From a checkpoint of a small transformer trained on Wikipedia.
Training: a variant of SOAP for these matrices, 907M tokens, 6919 steps.
Each number is 500 + 50 x the weight over its row's rms, rounded and kept within 0 to 999. Layers, rows and columns count from 0. Numbers have three digits each. The size before them is the row's rms in percent of the matrix's.

# layer 10 attention key, 320x320, rms 0.0607, rows 93-319, columns 96-127
105:572548524530470527520452450502545468577650574509443446533539507530484556499478505494481466445457
106:549490468429443461487451529510429515590518608576466533569474552509523407419499413468444460478510
100:465467511525527565536519503475544516453539499439382517449602563516450571557540559580536498519516
098:533550492465539463525471481525549489470533463438517497485402425565468526456552452589423569454473
108:586560439529496432383548547471496413454371421526518522576508523414525556505468519557448533534491
101:500451510510440526530499497527536476559573440523492480467551498585463483536449471514418492489561
098:539496474485443514557498438507459333488475512500425520439584542477448518469476556505600554501435
103:491433431545608456462541421490489505575481623483528410540469501439489374577412459504590492547492
108:514425531416572501486495488476412442462522448427505557544493413453554431484530488460507498418464
105:463414451529568607552560533540494489458483557568480503510482499502503458580626472485505528565507
105:548522516543568543549434554479459472476453497455465516572602556432469484592450434534558460475458
103:555465661408449544478543456459533403532510552391527440440327546557490531427570569605416490444545
099:484415484575461567538449497454512333438534495489433539570502490532477474509505460548547526614492
102:632458489554474466480551405524491502473601499503513511492595564498607517492482475574502527479463
100:533399460528455561482482487530563503476574522448440510451543562484516476402518405468489527412523
094:482540534607525472478462415484489530452460528504539500603464510523487483518492493503511431487457
100:473513511459488502568528456430487452483461599498475478569489495509462548495471514586504498574532
106:448433529538541524508477488603453513565527536461442527486386488473474497563506524541474432476491
108:506566508524523423492459413515422545548535491485595559465441467428535410539489478543537452560465
097:518491452493603557557401646608527612417495549433488555553504500477512433519571504555529391479450
100:458513442457603509510478501504461525522584573503463508479478442476463473525496477509470492490472
094:539412556476547543493555476468480434495601467548552477445475527467558491420495455622553516544431
097:455598584498457544523530545462446462353490572477505378536508464474543503498504527539457556565524
099:446510473503474475505520506538593445526509497487425545369461467558439487549503498490488509494534
097:480455501541409518478474394488454594477583449450493529428451489470473519535584542456441452485483
097:491421451589459550481470504550502513617528538508534493482535487478442553547524416564429428512506
103:542500640470454536472556553604425509591526497564464495442557488578491517343438477509480460506451
107:533491478477484493463448472545478486580406485517487536555517516575550470396463456529479485487564
094:515516533440557522520574569411488571539451472475486514512518539488513524488528421407481464497605
095:520579538578505432637545526424451501441420533523452488467489432491517396468507532497527528459544
101:449605514507524489461486505434454579439492498480522519519544459519558464541387518505559451505511
105:544473462623513466523527531496510491476538420406543482554525427475523510581449369513531485540552
104:433570439578540465412487561445512589460580548522425469516403474468505509477438573598443492612471
102:509434430324463502458566544445504576471480489537526531399468443575487523512515514484469551569531
101:582441454446623423495493521515483562459517479533479537534546510465492486557465502524463542420443
084:525486476571449484474377547495493537531481570575416556468532544495481429489529541567520409416566
081:561496559563487545454442524420534549556428454475421470501514500532532490448421551550562471522536
082:525564493505409532592475513513566517546561531518555501564558480539537488568454545559564456612486
078:555535518577472497545529439548494530413494507497497507531539574452568459458457474482533539531467
080:516404530502493503467497550506506520446452456493395588465536522455490378575467511507496531586581
079:473489524547523442608472483453421518634496564462483463493577491576522526574518514604459473467499
080:564410537487410589541554488519567504431494521452434443522522474560481482535414584413654511496492
078:486525467437523567525417525537572554493463450580504538501540545509497529453533559508555571522449
079:488454541471514460541512468426470486469457485530457420461524479534486443510453502485461450557485
081:541590512495429458430414577511495434498432630411513497522527532550465532461536471502537464464475
075:540534610428562506522456545518502470526479567589520463545480530444558473514468532530615460555511
078:519493520446572532488434539490529448473509493531535475513579506499518488470486514450509428479509
078:535505415538449574487526507568543456471548572459490528483474445434473543499452478501612505574512
080:529450474463508508540477379491545356534447481432470472531493405529576478398481576530484470566505
075:447404539369608407517515627551524580483557534410602448542489508499489572478574526462511570424479
080:536500471443465382526441420539531512419502455483429476520454382431526450545520552428550510382526
081:421457533473589500528477585430507496480493535594438507464433448461482542483465535481547490524471
083:506476525472499470534576478441478512553535495509586470600518486564558596548544535477487449543606
082:555547439478478509458493440526475514499541493476507505436487499490445533491510545460544460447526
079:551501481472500509509573440543473537374463527511593454517477501536582493481500517549497542459522
081:469474438502486506526428502567538455480542505425524496477466574517511476477460468520486492637535
081:543564474531441537556493582477496515417536558505543502483551483537485566493414519480549437523491
075:482483473554517511535512483459476489506420532468463457429430447518537403459499468531488575518578
078:545600504424449483449526457421440414496518532499517513500501498557458502455404435469492459536451
085:449425531543543580406445522442472464515523472582488559459448505539537542522503476553492498441409
079:559576534459484381540544618479513551563429499529472506470475477497471540459607471617503588594450
077:460583466390491551428536477601418438456409510479530550555572505579450451446462486517547504626480
084:441517476522518632431496527476529473450566516441600531454448484392568585431528444514527543476533
081:336451487548525514535507494497497585477500538535442514486515504544551493570533533476511478506517
083:449425500491552475499603502401432518456463513523459527419553533544598541540490398433548497566541
084:427458444484454467464406515591460501574504511533473474563494556562545393432464509520532580569428
078:581478646515520512475412443554570463399559587502559596531581374469535472484513568515545476485593
088:533505500476603425510505535418420506518556514437491423611536539499480512648513550434488428510533
098:528589525517499554554465560484497507466457485456498489498473563508521418398596434470502465564464
088:518509533558474421517510455488568530431544560478546548376613584476549497534518583466604538510480
084:553543490577536596559499390488522523397581558533524542510510474444528465491492495478483472506545
093:477575502552517507546513489610547574477480512471614508485518453504508542403467519521421573488505
084:498460540471377491408517547485491498464474415455470507446412594461553538559506509498551516500422
094:592538430534472503525437474550521489473494575471543493541517480498498545546531512448483591510552
089:551481447486463510466459486571511553435375558425393411512391481517531532516428489430587598576475
094:605478556499553576557561454553471442482417566435538562506567499376517505490541497504516547541494
091:566535424469489493524559537488507585578480480394495492502464598483447488487504535527529537537552
095:480575455498537436513424545459424451523551525586495538571428414592483442540457425381507477551517
088:587435456555455448471493496398539451540491518517388585562530527447534573433598387529497597463519
087:532402575517519488517438523619538495446533561456403544483532559513549428472500488501473574487496
089:519452581531491456551555459508524516536533516466458542554557546575522602512412490576485527540577
093:548538483457401459489558575499425483432517424530531611496413570489533547455569466493416401516549
092:515481544464487518575513472493527541610451549532434537512405474487467418446551444552439442546527
094:493586600595439521566513581529533406451583601454420480508541433562524441403481545466541500494577
089:468537545507475460423569510470432528533467403566551435534406556560498402448398441452474502518569
088:495447503552500409482558546540536498466528519536432438576425460518422499432536468568491471466471
093:410467478494589436487503427496551519424596452504420441488494480501512554555533476480590504459528
086:435598516524544474465564558495515486584491416535508437472512515545541504393482473520506653571530
088:482518533536494594493477501597512522473513498490506450479407427487461551502517555477378506596459
098:522495499447556539452416404452487516481462472407534495476583358527509579505518476539588516433472
091:506497481484582549468520435553477513391509523402593554473491471507543446545485506510473503535502
090:461422438546478440500555402540503436561513579469514487443530437468506530531516583473468563531516
082:507442563558541414529526506520453517589504422488529500502443513487495479435521409562477515536553
094:484480486429490457508466571422494450458497514587437497434478439456557463482513514619481433576522
093:497479544488455529445444492453507446510456477486567465399450473530559489529489556508537637551477
086:522434492546473518569508598460478570488567440543499535463523516477449421432540487589505490481562
091:501496541575529477455497476454482447413459460544518508486612615495562445435431505522491398497459
094:521505494403506597607538571498522468580527521498535498546460422600463584468464468513432547487414
089:501548484454500447596520505488360436425407510487436447582539620502445569567475562467422451508435
135:481438420407463469521487594485498501608473497481546476521620541571567490376542565541495487559528
139:512481543546504465584531516535511427473454580507555574482559480503527455531461553472428544545555
134:465433530477483529503498528514516545478527472576552530484481489501560502573477615576505493442511
142:526483509554508544532594443506525539578527595459483496568443510457509426474440482447517569517509
131:490497526576472545452570471474489598537412596536492585602490527440468378448490517589481332482482
140:524542506512509423450428531399486462401451559499472527570466532468441516554564473617502567541474
133:462524546498601513533492459481476560474575561509497561396556550537547429468483459535545475492516
138:544439498557456578538437512475471559550473534447516518583554556500511594466504557411501585550484
129:437536387428527505501523432527453557503454542522575485456526503525476363543472490469544420450506
135:494482502509504558521440528495498489456426460467637512472583448613523584490541561494488554475472
136:541580554594531506448472540609461515570481562567508572439493518423436504504480513469533669474557
131:544518556510508568501516443515537559537435476463568473514483510504453465440549532528483471479470
130:516513506396471551499468417533501456571409481591464487537465510498488412572554549509460536499459
134:537430537460471566534481486514449401498508468536528510591583492463490536573467544542453521625481
130:529523520419512527475553506576478613496417404435529435568601518480568508491481545548488498512500
127:502457482431482489510535513474468365555616506524570514578526513379480500550506566545506512560577
138:496531465460503498469447417452537539528550403421601525484407536517514526452558526493542512494451
142:511463441568491551542569516540437528475439481374467507524603558501521390481487575446519586422459
133:496440568521535510519478526483522658537551498505527476510453453475467502561505471576461520502458
131:486497522516533471480443485502452441519576605407465495516574546570457566550527442524553510354453
134:476512581546551516451499462491573541464518528525361419562476489504492546512421570411477501525453
138:519548547424460527496583475480523482521637487515550579513571476507558476554538543487532532500500
134:512454433540583521489589508539387443420506499522568414445544471502479490564542453500437482512530
132:499616390534509559427498454492475512536472487440540538545592525502539522434472519474502485543531
133:489484510382585494531463523460524545544496503516533523580556491523533487502515454484573440525498
128:465540505432440412465592549549448497393517471513534513454630481475452442465532475471496498411478
129:521575460511540425475470538435549512535531496496469569576474460445522546446518568391463579389526
128:524567595490535476504522483511444497514397444467564492480485510554461550429514459449530424461503
123:453541471559546504505470565449501324613478502491511525521423469463534424355483469454516507525518
134:473517466437421499480418548533492530468521509583491501525474531472521435490475546512384418524553
131:512348653474484535470507605449474579546440406546540457471389442465532555386502484505615551560576
135:453504463370502547498453515514568516426483435560506532437419583471478537556538433526504636391503
088:503494474474494390514562484507550512510487532479428507579505531474464554454496420532505489549489
088:463635470544607399478615540427404337590439523568554540373452569473575475447466484512579465478467
086:469544568496573399533518423444602593465507587542482392462543487599442516497506584453527538562526
086:493529528494589488569608464493514551513609505463453493487548449502574460436533490458526480472563
091:500564459569479436512459438542509633445542457528538535489541407449452466501434577485534464536501
093:477482468463541527520547459474521514588502605495445424480544456487519413566525514533491620547481
085:500548492530440460557504478523513367485514545487522384420501508421523504524476566383511516488458
091:447497475483483541522429544519492566503438509540464491485458395486586505560542493540538440480540
082:613456507484445523539462389501550430567443481554514526479472541543542464457420540508504542504547
093:484594481394528416517575537601554528401571493547452474492503460437512402393499501493522520503537
083:506471453547508506510477467432511431624609409490518593479420516580523485508475497533456544419527
086:402472542449450528560459442478525474520525475533511522446451502550582522425496459535553491449527
089:471391479481497444451448471490488446463438483562449496490457534491454453418633469490569506573483
081:532541469502465546529549489467562460487510444554468486436407477586549484467475556483486552520499
088:542443517380455444531464487483503402498578536523523541511588442499449420440494473528529493513642
087:479459539493536545567417479447468520494476465420489454460515566501601430563501489507497498551511
089:552449493526438523480470544572552429449485590401516453563471450517513491534469538491437497522466
093:522484565416544529515540545509514445486474464547508459552474500428483448495488527387494368472481
082:491551595500543488552587486568510466504524440523520447534593512479506490528570554461415500540558
091:506522601461484569550563554537453498510514570475440501453582464447423518543450474518502504505568
090:498503520561580463418427394522518494537485555460520473574445521430500454410457502535402494428478
088:529694491588462545557439529542494533518657524556486524545510455510480474455551520458489451588468
090:543492482503472451456522477593516455606493561539468494555486478425474449508602457512559496492528
088:490476513454532546469443508507513482490578552503510450574462453489520490522441456504469434530457
088:562574606534448536507472527520489494445424459442501462565451463427537483449497463475589392518471
096:573544502591511564505527486516485393483502504535571561501551462535570609532480559556514560481433
093:578438511443558546488443468441482528549584527547545555576470500465612545509564516511513427477552
082:460503548528437536498491472484457569368477542488539532494515572458533534562493480387451558524484
089:468467411496488607490445529550437416440456550545511483473460374429453472492426566521612561439507
086:477461611420571484559532494545534582478446484599540550519546495456521443527554508496563539467580
087:451511464493521454583556492502460521426548526489457525486605490511499647505575517549495538510381
086:582558468521503543534452489508483473509483568496557437503540556475517424510466536476515481540531
099:535501512429650444568544553595500470453483519545487466464533569581536578516561518471461486553474
095:438499489473477547450523513463448485473506538528498457576548483469540461454454561530482512475514
097:459519545523485503463514571432558586464508432466470544560490492580444610504503428482487475536490
094:543486585526595520590530534495589551424458544494520451526485488500622465424462486492476468530477
090:539441461502396483470461482419491559455534501498446411489430374524576475493532528524484579537532
095:488543563567522525533429463498485564506496480474508594480497461476542404453438445471512489470412
099:450407505484561451507400479480511473515455499512532554582461516405480455573519391477513496584486
096:573590492455321509506482475549474480531497445457485521527462521510513512417476458472526520501606
094:449514471571507554490454543504523505461526494506492469524555544482513477483526544453478506491678
097:593520380481468469518420551437473585523506597449467461551532392458440545528458526580593475438435
097:536397457504563449516539436515472497619503432556490410423500501503448445501532510548470489470440
096:598464562429548513543486442507499506508447522479547476517546495453517597469475498452465536526410
097:552616574482499450593410476530526595559530510448430517491488526504456487547513561508453390503407
096:560466496504393513478447512496427502557520540465485458572487447508483495492510560545527514527472
098:444536572482535546558533491576551433548527524504477474504491444363484538488458538512509500477502
097:418488511487523562573488602559509596428597453500460517482443470477381442425492499500490581558476
097:446506505439444517496449495539492484528439514543500481491382498517462543487551483477616506431492
094:547433516541437405508505508424468556478457512514425428463583478466442497495432538541545611357530
100:453507465512552425520499514409461526481579511325403480473548590383470433481437555476573479604486
098:452543518473533413424396398541434505518641470510451514379463462576546492571452462547514527507503
091:565499501563517514519414505512475484504599530449421493594513568453527408462488575504507505458591
098:466459592500545542437552449549552645421453614423432504485466551465433528526503492519559546423424
094:574473526539527514561450512505518439423492467432535534476514518468577574452523487420497484454527
100:470397613494562543590478538546511522460482569626487564429578498489575529546406546399492482514420
103:466532503557397409590477446481517454539584515487547471544455499571411449495457513428444446532496
095:376500452426403489572452541513482434511526563464474407511588490479478484599521512513537445566508
090:483531503470462522567541572490501538477481466490469524470535483419469599511486545540521500557497
094:532494470461509445437401454527514442496450526519442517462558421385402489531449513490469518455554
095:478519470525480346531503624540544543462485476538565570509401491429491478358461548422491500525574
099:576456498548519485498470539487454519494458480492494544549416605464597493456489484476386472565458
097:560470406429467500367428580538551473545399475526534583535479547478497420441495622540485568575407
096:445534591512634456494558558482462474500482597513536565449446472546513507611490561558477521502512
100:570489480513451472442510583526483407537600464530474531571472518547473491378539460487460445436564
110:435411583395580574473479487514555501434544551464501570444544527438508507342558428631614400530417
095:439531589488389536461557505483484559540524508461508554504442473459475524485473586542412563524508
104:500524585447454536538541535422431363504413482467531482487596462553465544532580519553501483511494
097:496580475617475473584469444529461546503514508443499562488527489490488491559551466510434550520494
103:523625489447513386479519547536559605517485531534458514563511532412532419497485513522518595549445
102:584446525407473446477518446502523405523521521414486477474468558542499484526482558444513587472548
100:492510537596462455539469515502421534502548416473499501535597447483569511562504445539495451491586
105:442422503493515529495443534557523478477489514492453505578417509566487417433489467522378472426488
099:532484512565509530552404538388517551458523531527516602534467526483509506564503525508549533564491
097:543535538574463454458421577429516478539440448460454608461471536564479513450479509549516502510443
105:398434344445427538550464496509519486543561430552517544529594517411511595513473452484577462567457
104:526557512503507499545510437490481510457431560448607517618517565420528563581449559486421529470495
105:502484558489490549423480557495500316576463538492550471466474490449501435529447509540434459499521
099:546553507505465484467455434500496598551526523497443530593636454488457456511528535525517463579456
113:544462450543419542485457556489452508447505492547473502556470458462515472578546499517527551522544
094:435501568584514538507487442445590468452590435400596491574490487531512517437479541444458447519497
099:394521551470456515466475524463478537524506476458506493482484461446441413474506459517481497514514
097:464522574518509550468562475532486526385567504530480504480628471562449448531515505452514584427446
102:497446489497525588533450453455511568512565490568505494449464496560562495436501482459490554496475
103:529510502444433497563425448483458497358432500592573462434577463557537477574469512536473512530524
105:463482478491522477442521555539510378499435549469502545533540509466519543607420497474480497552378
104:537365377466441523500505414518538431512457381486489526485611503542487451493505539431459560585585
098:474488525585471503522566584413518458515452447596544501580588449519488463537446557472452518568526
106:512575502497457461493459597578479428603473556500451529430513463486488510525475456445470565576461
105:606560489489468523503436466410504503467336569558544451555457529489541530582442480397555539502471
094:444492481566469613518618528448413400383422449508527506552395475497523516518528518406599592407548
097:519535469537503532463541514570434481418470473478480460479491446521544406515443503571507549483546
099:541462484414426525513373513499440474403486542464433460481605439502545520556502504498503388499503
110:513464509499475501506553530482491487441550566483462487482508477536538427572483465459532549569583
103:537624484500615485466532492441625482510536448535434525482514537440510488429499514486503543508539
096:464540526606494523473459511471573442426575542420524489519433576544526584581474467461531443466604